Each number is 128 + 24 x the weight over its row's rms, rounded and kept within 0 to 255. Layers, rows and columns count from 0. The size above them is the row's rms in percent of the matrix's.

# layer 6 MLP up, 960x160, rms 0.204, rows 444-486, columns 80-159
size [115  99  99 109  91  96 104  90  86 111 100  89 100  99 113 100 102  98  97  68  96 112  93 100  98 109 102  90  96  98 101 104  82  98 101  95  88  98 101 104 105 105  95]
[[101  92 166  69 100 139 115 146 108 113 145  74  89 123 142 168 111 129 115 112 157 128 123 115 111 142  80 120 144 157 134 119 117 172  79 125  97 105 133 133 118 156 131 109  84 131 103 141 144 143 146 123 147 104 135 173 133 124  92 178 131 132 170 173 131 113 105 171 161 121 159 139 110  96 132 107 104 136 143 114]
 [174 150 108 158 139  90 119 120 160 117 143 102 133 110  88 128 130 110 167 134 107 145 126 124 115 119 154 123 101 177 111 154 163  95 131 133 125  93 142 107 115 132 134  93 117 114 153 147 129 134 122 112 137 123 147 127 125 114 126 165 159 148 137 111 144 121 110 128 185 112  90 140 126 118 104 109 122 123 115 110]
 [168 165 132 145 156 125 135 124 131 142 104 115 133 150 150 141 113 153 150 116 109 139 105 115 105  80 156 160  81 140 158 135 135 163 150 166 127 129  95 135 153 143 147 109 150 140 140 124 117 119 114 142 120 101 100 103 140 110 108 134  93 136 139  63 142 132 107 158 123 152 127 161 150 126 100 130 156 137 136 170]
 [159 183 159 110 164 117 141 173 102 151 134 139 125 173 105 137 119 158 188 127 160 109 129 147 109 156 145 140 130 120 111 128 152 100 107  96 156  98 112 107 168 132 156 121 146 116 154 115 156 134  71 128 139 145 152 121 121 117 128 129 135 158 100 108 111 170 106  99 139 119 122 104 105 147 117 135 141 144 163 105]
 [135 140 102 109 119 151  90 118 130 121 148  85 109 101 113  98 116 101 128 122 121 105 127 114 130 146 121 167 137 158 115  94 198 117 138 152 103 103 132 124 132 158 138 165 140  80 125  73 129 132  94  87 174 141 137 143 138 139 177 101 124 103 159 126  82 151 150 108 153 122 128 146 145 156 127 139 131 133 165 192]
 [156 112 133 163 144 130 152  93 134  88 180 114 144 178  99 130 131 130 124 121 119 125 122 123 159 165 158 146  93  99 163 114 162 171 114 128  96 118 127 133 113 127 144  68  92 147 102 190 147 131 101 101 133 129 164 114 142  84 126 122  96 148 104 130 120 135 100 138 136 142 112 163  99 114  71 140 119 130 149 157]
 [124 132 157 173 166 130 141 122  92 133 144 129 105 167 132 146 101 141 113 103 135 120 148 145  88 152 138 138 140 150 125 132 124 140 114 138 130 144  87 106  92  95 121  90 124 142 100 132 143  73 117 103 102 125 103 124 117 110 115  93 120 132 135 170 133 113 166 135 118 146 108 112 141 113 124 165 142 122 136  67]
 [113 118 105 153 139 161 137 113 137 132 115 104 111  96  96 155 122 139 124 138 169 126 108 109 108 138 130 114 125 171 114 109 171 146 119 106  91 151 194  74 123 166 166 137 143 124 133 156 137 125 123 120 118  95 134 126 100 195 128 130 140 137 134  95  82 152 147 134 101 168 136 134 127 178 137 117 165 100  95 147]
 [207 138 129 169 138 131 114 145 127 149 142 116 101 106  99 100 124 164 126 138 179 117 123 148 127 130  88 123 111 133  87 109 127 136 180 105 145  80 123 116 160 112 177 149 147 124 134 112 126 146 154 133 111 116 140 172 150 146 144 156 132 165 115 101 112 138 115 148 131 128 144 154 150 118 101 126 107 128 146 105]
 [177 154  99  94 160 139 150 158 144  90 131 143 125 153 115 152 131 128 103 123 114 136 115 101 115 125 167 130  81  90 130 143 188 151 123 110 125 142 127 121 147 131 170 177 114 115 143 170 156 134 115 111 110 102 147 116 138 164 113 150 101 141 103  96 140 150 128  64 124 123 152 131 162 128 122 159 116 165  96  91]
 [160 103 113 142 140  61 177 140 110 115 133  96 162 115  78 103 137 125  86 145 164 142 111 154 124 154 117  94 150 126 130 157 123 158 131 139 172 128 115 145  87 142 139 101 113 117 154 105 132 139  98 138 139 135 101 172 118 173 139 101 152 111 117 190 129  85 139 106 143 157 127 128 126 140 157 148 147 138 153  92]
 [113 119 137 161 143 130 180 144  97 142 136 146 124 143 174 130 106 140 138 171 165 132 165 120 118 107 125 150 114  97 125 134 122 117 142 148 135 126 171 130  96  95 122  79 119 111 176 121 115 129 109 145 128 140 121 156 144 136 143  86 120 127 125 109 103 149 155 125  88  98 158 130 164 149 121 167 172 144 122 169]
 [152 103 125 128  93 102 148 138 149 127 175 124 141 115  90  69 123 142 120  88 103 123 137 181 104 172 108 134 111 126 120  90 155  98 106  83 120 111 109 142 140 176 137 121 143 119  99 139 113 135 183 133 148 124 131 139  72 178 143 133  96 126 148 118 135 111 114 130 104 154  65 124 120 125 113 122 124 147 127 176]
 [154 113 145 142 156 172 151 156 142  91 105 103 107 125 131 140  87 169  75 131 113 115 145 115 126 126 152 118 122 127 113 115 133 133 131 126 117  95 169 160  82 116 152 157 139 128 137  97 131 100 100 120 153 116 137 163 133  85  29 153 151 130  96  98 107 119 135 149 149 112 151 102 141 134 146  96 137 127 164 116]
 [139 134 156 110 109 176 156 172 122 138 114 118 141 122 135 132 100  73 107 108  88 112 144 120 103 159 145 128 130 120 110 144 128 123 121 102  80 141  92 121 160 102 106 129  96 165 121 108 144 119  68  98  94 113 114 127 156 147 130 142 104 129 146 122 150 100 104 150 147 119 139  94 113 130 187 154 128 123 133 144]
 [154 122 137 140 144 183  80 151 149 111 160  96 114 140 130 151 127 119  98 109 102 160 127 147  96  98 159 124 103 119 127 106 167 151 165 145 124  98  97 106 135  80 121 119  98 127  90 112 100 119 156 128 138  87 141 145 156 144 118 166 118 101 132 117 157 108  73 174 138 170 128 127 133 114 158 112 168 121  93 105]
 [ 98 127 131 135  57 127  92 168 101 139 135 127 183 112  98 121 124 110 116 136 123 119 180 151 136 177  82 170 125 146 120 114 161 136  85  93 109 136 143 159 132 126 142 112 133 131 121 122  96 184 106 120 162 145 123 123 119 138  95 109 114 167 132 108 128 150 131 111 109 102 104 161 160 130 118 117 120 153 119 153]
 [118  97 163 133 140 147  95 108  90 101 150 149 132 100 129 116 139 101 166 109 114 122 139 116 104 158 132 123 109 137 100 175 132 123 142 150 144 141  92 134  67  94 142 153 128 159  95  96 153 152 131 125 159  97 144 113 138  83 167 123 165  76  91 152 141 176 130 139 107 140 123 130  98  96 124 108 116 161 126 163]
 [118 111 136 127 104 122 112 106  95 133 101 138 106 113 123 160 133 122 168 145 121  89  89 139 126 162 127 122 163 127 139 127  97  74 130 141  94 100 148  85 127 106 119 119 137 121 133 140 129 138 162 140 124 142 121 156 139 126 137 131 134 118 133 134 135 147 100  91 111 120 116 107 120 124 107 181 102 133 140 137]
 [109 123  92  94 160  72 118 110 108  97 122 128 175 142 155 111 130  98 116 139 139 135 147 133 128 169 173  94 161 138 151 150 140 135 111 157 104 154 174 133 103 120 103 149 166 139 150 141 123 147 183 118 172 123 149 101 141 165 125 118 111 121  70 129 150 146 131 110 140 147 157 108 114 157 139 128 137 119 109  87]
 [122 102 150 123 136 149 129 121 132 120  95 141 140 113  90 137 149  99 177 160 103 166  99 121 131 109 196 142 115 138 133  96 123 103 193 133 146 148 136  96 114 173 137  88 132 125 116 147 107 145  97 124 112 154 112 144 154 104 146  72 152  95 121 133 132 149 157 149 156 131 107 145 129 131 105 130 143 124 149 140]
 [125 150 152 131 156 106 146 103  88  89 145 145  90 140 175 148 122 151 169 131 126  87 124 133 116 117 166 125 111 126 127 164 104 131 172 147  88 107 124 113 147 120 153  91  87 136  96 148 107 163 113  97 126 139 139 103 133 135 143 136 121 123 127 104 173 116 127 166  93 168 156 152 135 119 100 154 144 170  94 104]
 [ 89 135 124 143 166  71 134 177 133 111 162 156 104 139 110 133 140 171  94 125 120 165 123 115 106 111 105 112 117 121 109 117 104 157 134 136 143 107 106 110  74  90 103 142 119 129 124 108 127 115  81 126 150 110  88 146 114 153 152 130 125  96 115 169 130 128  85 146 111 146 139 137 163  95 137 166 133 140 127 142]
 [137 116 146 135 133 122 141 142  86 134 115 184  88 103 181 104 144 171 118 118 106  85 183 180 174  87 134  96 106 129 106  82 179 103 150 168 126 136 109 173 134 122 143  83 117 145 176 161 109 149 140 113 137 174 141 115 150 139 159 166 134 142  98  86 135 107 133 103 101 117  98 132 131 124 134 117 128 141 114 156]
 [133 154  73 134  79 148  90 160 118 154  79 105 125 134 107 136 143 130  94 116 127 100 117 153 136 151 107 143 126 101 170 143 141 128 124 124 140 119  96  87 117 104 164 144 125 146 125 141  88 149 121 141 146  91 108 135 105 144 145 118 130 101 125 145 149 170 102 153 153 102  91 150 129 138 115 147 144 143 119 170]
 [127 152 164 138 122 106 120 124 124 158 178 147 150 174 115 128 155 155 113 140 112  65 134 160 132 166 112 108 161 104 149  99  98 124  73  95 128 130 152 138 116 103 153 137 105 149  93 122 124  89 120 131 159 182 161 127 100 125  88 111 142 123 147  65 130 139 154 168 124 158 182 132 136 151  83 144  98 106 169  85]
 [112 183 150 116 125 140 111 178 133 151 105 139 118 141  93 123 141 145 152 138 194 134 112 147 122 123 105 174 118 154 145 102 152 167 138 141 133 134 156  76 112 101 115 134 153 101 123 121 137 164 129  86 122 135  93 171 117 161 120 113 104 126 114 149 134 128  73 115 190 108 160 135 108 120 146 103 148 151 146 128]
 [113 153 156  91 139  88 130 140 117 157 124 148 126 130 149 158 150 162 118 154 143 118 177 146 103 147 119 163 166 145 124 108 150 120  78  99 116 121 134 138 120 155 108 122 107 152 102 118 133  88 127 127 109 121  64 121  78 133 143 105  90 127 117 146 123 105 144 123 140 174 143 135 121 144 161 124 106 147 155 111]
 [109 135 109  98 122 115 108 163  99 118  76 117 123  96 128 104 115 121 121 104 114 170 108 160 148  54 147 151 113 128 149  98 145 120 139 169 138 113 154 138 136 107 169  90 108  88 137 114 146 141  96 138 201 108 121 143 112 156 141 135 125 154 144  96 124 146  87 131 104  68 144 104 151 120  80 122 159 115 172 100]
 [158 113 183 110 144 148  93 112 117  79 150 157 134 151 146 147 119 126  97  85 118 109 120 129 102 118 130 144 118 100 128 112 134 138 135 107 152 108 126 140 134 108  90 107 126 143 101 106 141 136 128 129  83 119 152  64 115 137 109 155 143 135 130 117 166 138 118 140 145 127  91 102 139  95 144 138 126 140 130 112]
 [105 115 101 104 120 115 155 149  93 159 113 126 103 144 155 111 103 101 157 135 105 144 123 125 152 126  97 135 169 141  92 135 139 129 136 150 135  95 130  99 108  97 138 119  97 127 109 124 162 115 176 160 122 150 152 124 124 160 140 146  78 139 134 122 138 157 113 119  53 113  97 108  94 140 120 124 121 123 163 152]
 [139 104 163 126 153 136 132 177  87 113 132  86 108 121 105 156 119 117 148 104  88 105 143 156  86 128 138 116 171 128 129 127 135 117 144 130 108 120 118 148 119 138 147 182 133  97 107  94 119  90 120 152  87  99  89 147  98  85 114 157 117 116 135 153 127 165 108 152 124  80  89 115 111 112 140 134 142 114 142 145]
 [112 146 111 145 116 136 142  95 105 120 131 142  84 131 136 136  91 141 118 113 101 112 127 141 151 127  77 110 151 141 114 127 121 166 131 111 138 130 150 119 112 194 143 130 115 115  94  87 119 111 168 118 143 108 137 131 119 139 114 125 113 103 126 145 161 112 146 104 136 125 151 177 133 141 130 131  95 101 141 114]
 [171 115 114 118 109  88  88 135 143 136 132 138 130 140  82 187 175 110 167 137 118 140 116 104 102 147 134 124 152 131 178 107  94  86 127 162  98 109 144 137 109 146 103 133  83  88 114 116 128 142 107 114 112 142 126 121 141 148 102 125 102 124 167 121 125 144 148 139 161 130 101 131 108 140 132 154 101 124 127 110]
 [103 128 104 119  94  75 155 163 144 157 114 121 103 120  98 123 116 134  93 140 119 153  98 138 154 154 114 142 124 115  96 141  79 102 121 114 131  92 166 142 137 169  95 105 163 110 115 130 150  95 116 103 116 126 126 112 126 127 162 152  95 153  96 161 131 131 123 125  99  99 124  94 168 132 138 109 117 125 149 110]
 [107 111 152 181  97 148  82 134 125 124 121 101 126 113 114 130 121 163 141  71  94 128  95 147 122 167 150 119  93 156 148 141 100  84 136 105 135 117 142 144 136 148 146 121 106 125 154 138 130 131 123  92 156  86 171 111 135  95 142 146 133 149 118 129  91 130 131 120 105 137 157 111 112 139 114 100 151 156 106 151]
 [143 101 100 121 162  86 112  90  85 141 153 149  97 133 125 154 106 101 116 100 107 156 105 143 127 123 133 137  91 129 131 126 166 141 120 159 106 143 130 125  93 102 119 133 117 127 133 164 145 157 114 113 131 101 167 150  87 120 125 141 147 143  99 114 137 102 123 148 140 124 114 118 150 151 118 106 102 104 173  73]
 [128  78 148 154  84 124 176 133 137 139 111 152 147 158 105 105 124 140 100  89 149 137 150 104 117 103 146 111 117 173 129 120 136 179 109 114 157 125 159 158 130 127 124 193 143  93 112 113  98 127 159  87 137 123 115 131 157 101 153 169 122 116 109 110 141 139 129 114 134 119 129 141 125 109  85 137 118 140 168 145]
 [136 171 110  85 134 125 135 133 122 177  93 127 127 139 122 122 116 115 145  80 162 114 134 126 129 158 149 115 147 147 114 101 114 122 141 133 157  96 113 146 107 147 115 150 120 118 187 142 112 180 138 119  95 105  94 149 139 163 174 155 123 137 136 142 137 125 104 122 171 152 116 154 139 136 144 133 171 121 153 116]
 [160 106 139  91  72 149 140 146  64 126 125 192  93 106 115 165 138 107 135  79 133 143 141 151 145 131 146 149 136 128 141 114 171 141 123 131  94 119 118  92 158 144 158 144 162 119 160 119 171 110 113 129 152 111  82 129 103 141 125 127 151  93 117 138 126 105 137 161 129 111 159  89 123 113 111 128 126 144 138 102]
 [112 139 139 103 131 123 139 116 108  49 110  97 133 109 128 104 173 180 110 136 129 196 153 143 135 112 124 187 136 168 119 104 145 109 158 148 127 115 114 148 124  75 113 102 137 115 145 111 187 160 153 123 151 139 128  95 141 117 135  91 129 139  85  93 153 118 151 115  96 133 140 134 116 104 126 124 112 130 152 163]
 [178 105 125 143 144 137 133 145 123 120 140 151 128 110 154 122 160 154 100 141 118 118 141 140 153 157 110  95 163  65 103 124 136 110 154 105  70 151 108 140 134 130 131 112  73 130 133 109 107 124  91 118 107 103 114 173 145 152 142  78 109  81 148 112 130 139 106 132  99 119  84 124  97 142 147 107 148 101 143 153]
 [101 132 110 131 139 115 145 125 103 146 135 137 116 191 105 151 105 129 127 156 142 114 114 167 142 142 121 132 157 100 142 114 125 143 124 157 121  83 131 107 127 113 137 135 150 114 147 121 123  89 147 137 107 154 144 127 122  92 158 141 150 120 133 103 116 149 147 130 109 150  97 140  90 111 136 152 158 192 191 116]]
# layer 6 MLP down (transposed), 960x160, rms 0.175, rows 444-485, columns 80-159
size [125  92 100 111  86 101  93  97  91 109  93  87 104 106 111  96  98 108  90  63  99 109 101  95 113 116 109  83  99 100  98 116  86 104 104  97  86 105 105  88  98 103]
[[135 154 120 108 163 107 135 125 112  63 155  83  92 130 166 150 119  89 143  84 111 109  96 118 144 131 100 108 140 122 131 148 142 154 138 152 103 113 121 161 155 142 168 121 150 157 147 110 115 146 141 130 157 117 156 143 148  88 105 135 124 129 154 114 131 134 155 153 101 111  82 126 169 160 129 117 151 191 143 153]
 [135 124  96 124 135 119 156 132 127 175 116 110 124  92  96 148 137 149 100 115 121 126 124 141 131  73 121 131 128 164 101 162 122 184 164 137 155  59  97 135 157 130 111  98 103 103 156 151 134 105 127 175 125 132 147 125  78 152 116 109 175 137 147 116 117 125 128 100 167 143 129 128  96 130 171 136 149 133 128 132]
 [129 167 145 128 110 130  79 127 148 139 122 111 147 154  93 110 127 114 112 119 143 155 129 107 179 113 167  96 104 149 141  82  81 112 146  96 164 140 115 143 128 112 153 118 144 134 115 138  97 105 112 107 160 136 161 141 116 110 157 150  94 150 114 123 114 138 142 113  91 128 130 131 163 112 137 116  83 106 116 124]
 [151  98 149  98 113 129 147 137 153 132 136 134 132 115 109 175 136  95 180 119 113 115 154 114 182 129 117  94 159 132 130 152  92 125 130 152 154 133 112 110  89  93 157 121 140 154 150 145 104 120 115 123 122 107 124 123 100 176 156 161  89 129 152 104 147 138 117 127 113 129 154 132 117 133 109 120 138 138 135 158]
 [161 107 129 145 109 111 142 171 120 129  98 110 124 140 169 145 132 121 121 131 130 119 128 156 115 133 140 159 118 126 134 126  93 157 103 135 110 138 144  74 163 103 144 155 117 134 105 117  76 108 132 151 113 128  88 125 112 105  73 114 178 135 117 131 136 113 129 137 136 150 117 143 134  87 165 116 114 171 105  96]
 [ 92 124 116 130 156 111 134 111 165 134 127 136 171 160 131 157 154  99 112 111 144 169 141 106 119  94 103  96  80 137 126 125 118 170 165 154 109 133 107 117 151 130 142 144 160 127 154 174 125 124 138 132 153 107 115 145 109 154 124  99 152  89 118 128 151 137 163 166  97 136 119  84 102 112 156 134 127 134 185 105]
 [160 158  98 186 130 133 127 101 150 138 127 115  85 144 125 145 141 101 133 107 125 103 158 126 133 126 124 138 148 143 169 135 151 125 160  97 162 128 111 110 120 119 133 139 138 101 136 138  83 160 137 109 146 109 121 164  80 118 140 122 180 146 135 121  85 137 104 100 103 133 136 113 109 137 152  94 137  94 133 140]
 [109  82 174 146 124 112 113 150 127 133  74 154 175 177 134 111 146 115 136 140 159 136 116 122 118 126 135 159  82 110  98  86  91 119 136 117 125 181 130 117 123 118 120 178 203 144 139 126 122 127 144 137 147 149 115 142 129 110 130 160 108 130 100 131  98  87 134 124 150 126 115 119 146 105 179 143 131 108 127 177]
 [141 134 145 148 138  98 110 101  98 146 154 146 164  96 123 149 109 143 121 131 121 149 154 121 190 101 136 103  83 136 162 126 129 102 164 163 170 125 109 125 138  88 152 113 138 140 103 138 157 111 111 169 154 126 130 118 151 124 132 125 132 161 157 110  78 124 110  83 116 170 139  71 130 121 115 138  80 131 136 142]
 [ 65 150 116 144 138  99 105 143 116 146 138 108 154 131 135 130 161 126 104 127 147 134 124 137 127 126 131 144  99 136 114 142 136 105 151 129 169 148 130 132 130 144 125 135 128 134 125 139 112 131 154  92 157 116  98 143 133 118 127 134 128 148 136 125 135 120 102 177 171 130  76 157 148 119 172  89  98  71 123 119]
 [137 153 119 122 148 120 124 104 126 121 170 116 145 159 143  97 145 155 126 134 131  99  82 131 155 106 163 144 146 117 118 113 119 172 171 138 120 136 167 126 160 140 117 109 134 123 142 155 158 139  92 149 182 134 140 176 162 107 112  94 131 181 152 113 144 179 124 136 149 138 125 117 150 144 123 121 114 119  93  94]
 [ 96 124 115 160 116 171 102  96 180 126 134 122 113 142 104 122 100 139 119 124 154 141 128 157 112 121 108 106  99 154 132 143 110 110 126  98 117 110 138 140 125 155 147 179 129 107 127 118 132 139 124 102  94 120 152 137 116  88 129 188 137 129 113 121 102 105 130 179 158 105  80 143 133 132 138 133 112 156 147 154]
 [160 111  87 136 122 134 118 137 129 151 138 129 155 112 153 131 110  64 131 102  93 146 136 158 123 130 136 129 117 149 178 168 129 160 166  85 129 144 161 134 200 124 115  80 121 134 112 140 110 112 148 100 116 151 134 134 149 190  88 146 146 137 132 123 127  96 158 138 108 105 130  59 127 132 124 158 120 129 150  97]
 [153 129 124 119 126 134 148 111 113 156 143 124 146 150 163 145 130 193  80 132 159 127 119 131 138 142 160  90 115 118 129 145  99 124 179 127 146 127 135 131  99 100 155 141 137 114 146 139 146  92 144 150  85 131 123 112 177 123 132 116 131 141 111  89 116 125 108 150 147 143 138 102  88 146 161 117 103  82  99  71]
 [136 145 180 120 147 152 123 117 112  74 167 141 113 116 142 145 121 140 154 118 105 101 129  90 141 107 127 134 102 133 165 103 124 158 166 146 147 151 120 143 158 146 128 141 153 116  91 151 138 158  81 112 118  66 129 121 150 134 112 167 101 141 126 132 196 108 144 149 105 167 128 120 123 121  98 134 101 155 170 164]
 [113 157  99 136 144 132 128 185 124 123 172 147 177 133 149 123 172 107 139 117 133 130 142 146 102 116 108 126 113 162  84 154  87 122 102 146 171 115 146 136 125 160 124 180 144 136 137 153 138 138 128 138 105 173 111 131 148 136 119 138 179 122 140 154 119 120 115 149 115 130 124 147 142 112 109 172 130  69 141  89]
 [125 121 116 109 108 153 116 135 123 151 147 112 162 138 125 105 149 122 158 145  96  96 146 127 131 156 125  94 148 133 139 127 137  96 122 151 127 191  69 127 103 129 131  88 140 130 153 136 121 153 158 114 147 156 169 131 147 153 170 101 126 158 155 129 113 164 113 145 111 136 101 140 170 112 144 157 147 118 151 117]
 [ 94 112 144 131 130 150 144 120 165 134  77 163 177 129  97 124 168 154 116 165 158 158 181 145 164 171 120 146 100 151 121 130  99 149 178 134 118 118  99  98 167 126 101 138 160 134 126 131 169 128 117 105  99 162 120  92 186 117 156 157 101 125 129 138  86 100 140 125 163 148 140 124 162 187 133 112 149 118 107 132]
 [139 197 115 120 149 138 122  63 159 128 114 151 122 175 117 105 175 105 101 119 118 167 163 126  96 108 108 133 120 138 132 153  61 138 107 166 109 118 124 157 145 122 167 116 166 102 172 126 119 152 138 113 171 133 102 126  78 109 120 147 135 117 139 144 132 119 124 133 124 144 110 154 103 115 136 139 106  78 111 148]
 [135 117 128 133 111 132 155 107 114 145 132 145 135 126 119 173 128 103 119 132 125 131  60 135 125  72  48 190  85 107 151 121 147 133  91 128 142 141 128 119 154 135 154 123 107  75 136 139 107 115  93 145 115  87 130 144 113 119 145 113 153 108 177 139 116 117 184 151 140 137 114 136 118 107 143  92 108  98 135 131]
 [ 61 142 137 117 126 105 128 101  87 152 144 111  95 172 115 112 142 130 148 131 112 128 114 112 114  87  94  83 117 122 110 167 124  79 111 145 135 109 113 127 155  97 152 130 156 171  95 136 151 113 163 128 121  99 134 127 120 174 131 157 142 134 110 106 150 140 106  90  89 118 119 134 139 122 101 163 136 121 156 100]
 [163 105  83 128 135 132 171 140 150 102 118 118 114 103 164 147  94 127 110 134 115  98 105 124 111 141 128 136 111  76 153 165 102 109 104 113  76 103 128 107 170 146 145 129  78 139  86 127 124 140  99 123  87 156 110 139 160 174 112 142 168 105 132 101 174 116 122 191 178 114 167 174 143 140 116 126 135 173 100 114]
 [108 117 164 123 134 146 136 118 133 123  66 119 145 126 142 118 105 113 145  84  86 130 114  96 112 109 120 144 122 120 123 132 145  74 177 129 158 137 155 115 161 119  93 114 161 109 176 171 105 142 142  94  74 162 132 139 114 106  94 155 148  92 133 119 133 157 119  66 131 110 131 140 128 136 156 120 134 124 114 115]
 [130 109 120 127 112 146 140 175 142 136 139  97 114 157 118 125 147 131 159 133 160 133 160 102 137 156  85 129 135 129 163 174 162 121 119 146  92 123 155 137  89  97 121 139 169 113  76 116 119 116  90 155 139  68 116 148 151 125  86 134 124 113 134  79 133 167  99 173 130 161 109  98 121 138 145 151 149 114 115 166]
 [130 127 102 109 127 131 132 123 126 139 158 110 170 102 136 134 101 101 128 137 142 135  79 146 137 137 103 118 114 128 144 134  66 160 119 125 141 121 155 135 108 107 114 128 160 104 124 143 135 164 100 155 116 106 136 144 126 120 103 171 132 135 146 144  80 123 108 146 119 172 131 108 157 100 134  95 156 106  86 161]
 [136 107 149 151 152 103 132 131 117 130 152  79 128  99 126 118 104 169  97 133 155 177 119 137  81 137 121 133 137 124 136 150 110 137 140 136 157  89 115 137  82 183 127 132 133 110 135 103 124 114 124  55 144 136 110 134 117 137 133  92 185 132 134 116  98 132 116 152 146 117 102 148 122 135 162  90 156 113 143 122]
 [145 151 145 132 121 154 138 134 183 151 104 151 140 129  96 141 134 107 107 105 147 104 135 147 141 136 143 114 164 122 155 137 114 135 138 130 148 112 133  88 116 105 116 148  77 190 138 162  97 123 116 155 117  85 133  84 132 125 149 133 170  86 146 134 134 134 132 140 170 110 145 127 130 128 178 178 107 181 126 124]
 [157 127 187 135 146 106 123 127  97 146 154 181 101 109 161 156 147  97 113 124 104 131 140 132 142 139 102 132 103  84 140 163 168 133 130 111 145 138 156 106 120  86 143 130 122 112 168 113 139 162 104 126 129 111 115  85 122  85 152 165 177 102 169  98  89 126  90 156 104 112 116 130  95 115 162 134 149 124 110 121]
 [156  79 130 160 130 154 118 143 146 181 119 127 144 139 118  82 109 129 106 133 123 130  78  99 161 164 158 128 114 114 153 117 122 159 120 135 141  96 134 134 149 120 156 121  94 118 130 103  87 136 144 149  98 166  98 138 164 153 127 144 128 147 100 126 127 136 120  91 138 146  99 137 124 139 134 147 175 115 147 114]
 [ 79 196 123 133  77 128 158 104 129 123 126  88 104 109 159 152 123 165 135 154 107 156 160 112 115  77 106 155 112 128 140 137 114 129 102 141 148 137 102 128  98 152 143 146 134 136 115  82 102 122 136 161 166 123 168 110 123 128 117 152 136 141 117 122 126 108  77 177 137 155 185 149 102 157 107 149 129 131 104 135]
 [ 91  79 115 137 119 120 138 142 120 130 112 118 115  80 105 129 132 107  98 112 156 147  96 120 137 113  60 129 190 152 125 112 130 154 128  93 135 133 105 137 115 120 156 123  99 123 125 109 161 174 127 139 150 117 146  74  99 175 136 124 128 163 136 160 137 161 122 118  92 156 161 134  94 112  86 135 121 144 146 119]
 [123 144 129  96 186 148 118  98 138 153  96 137 112 106 137 140  99 126 149 106  89 135 122 112 132 172 155 152 138 117 146 121  62 137 126  98 127 117  83 115 155 162 127 113  95 114 125 112 138 103 108 137 163 120 135 138 120  82 150 131  91 152 153 132 121 142 137 134 154 123 121 160 146 108 134 100 161 106 142 111]
 [ 84 145 128 128 110 161 101 117 178 105 107 130 125 111  87 124 107 128 166 153 115 133 177 116 127 110 135 148  99 167 130  92  80 112  71 118 111  98 125 120 137 105 112 124 153 116 131 126  98 131 132 125  89 115 130  95 145 145 131 117 147 143  99 151  98 112 109 133 183 152 121 112 112 157 143 115 123  91 169 153]
 [149  90 114 134 166 142 126 105 149 124 129  93 145 130 162  85 113 135 135 131  98 141 129 134 130  95 154 128 145  92 129 155 131 154  97 157  90 102 153 139 108 168 127 136 155  94 109 120 149 136 145  80 107 145 125 163 153 123 101 167  75 109 118 116 138  78 136 140  98  97 107 135 142 155  91 118 114 141 125 125]
 [121 154 187 104 100 139  99 135 131 123 142 115 110 149 135 131 148 119 134 155 163  94 135 123 132 103 148 170 157 138 111 109 182  99 145 101 136  98 129 142 101 132 138 122 123  88 145 145  70 175 126 141 138  88 122 124 107 146 155 109 131 136 139 102 101 161 127 140 152 137 118  97 132 142 103 121 142 110  90 121]
 [137 153 157 137 139 134  98 153  95 142 113  97 136 112 108 119  97 185 126  91 122 135 129 127 116 135 127 131  98 160 112 109 109 110 135 136 144 124  87 111 134 158 160 121 138 147 153 143 131 139 132 103 136 139 152  85 159 107 109 110 111  98  97 102  78 119 119 124 116  89 160 136 139  97 147  87 123 145 148 113]
 [171 104 138 146 107 161  93 156 139 120 139 131 158  96 132 130 128 111 189 130 153  99 141 133 139  89 142 153  96 139 151 121 134 127 192  94 125  96 121 118 140 135 127 117 131 147 160 117 102 128 136 151 131 148 109 113 101 125 146 136  80 138 167 138 178 130 143 106 128 123 160 141 108 161 150 176  90 131 143 122]
 [142 167 131 156 120 155 122 128 155  95 125 145 140 137 115 153 130  71 130 133  76 135 146 141 109 182 109 106 103 101 169 132 108  89 126 146  80 113 124 121 140  95 107 112 130 143 171 125 145 172  87 132 108 176 149 149 141 102 135  87 139 137 119 160 115 127 111 130 151 108 139 116 105 139 122 102 146 173 122 166]
 [133 150 119 127 121 144 145 170 145 126 131 113 143 101 100 121 184 146  71 142  91 129 183 117 145 106 135 110 122 119 138 157 112 111 130 148 114 132 155 150 113 149 140 130 132 157 163 121 106 169 170 113 123 131 103 133 139 134 133  78 157 163  92 127 132 105 111 134 144 126 172 127 100 135 164 125 144  99 136  92]
 [159 141 167 132 123 131 125 125 136 107 104 160 120  98 139 116 113 103 135  65  83 129 151 109 119 119 130 148 139 153 147  88 215 147 157 128 189 128 130 129 141 124 120 105  86 121 143 125 107 120 106  97 105  80 128 178 126 124 162 132 105 137 116 108 144  77 136 113 135  90 148 104 141  81 168 122 136 112 139 117]
 [132 155 105 112 124 136 146 127 135 126 128 121  94 105 144  79 117 144 100 100 157 137 104 107 148 132 137  99 122  98  78 138 184 128 119 144 160 103 144 125 135 155 132 168 131 174  99 137 132 141 151 183 111  93 144 166 117 146 103 140 103 116 144 118 124 102 156 111  81 121 123 166 119 122 145 149 135 149 137 149]
 [ 99  91 140 150 132 103  94 143  61 132 186  97 129 126 144 149 120 146 113 111 139 102 132 125 146 130 123 121 103 122 121 162 102 108 147 157  80 164 134 167 115 123 102 156 162 116 132 135 151 123 123  90 188  92 110 124 152 120 127 148 139 153 135 124 126 113 105 150 158 101 136 198 112 142 164 109 132 171  89 143]]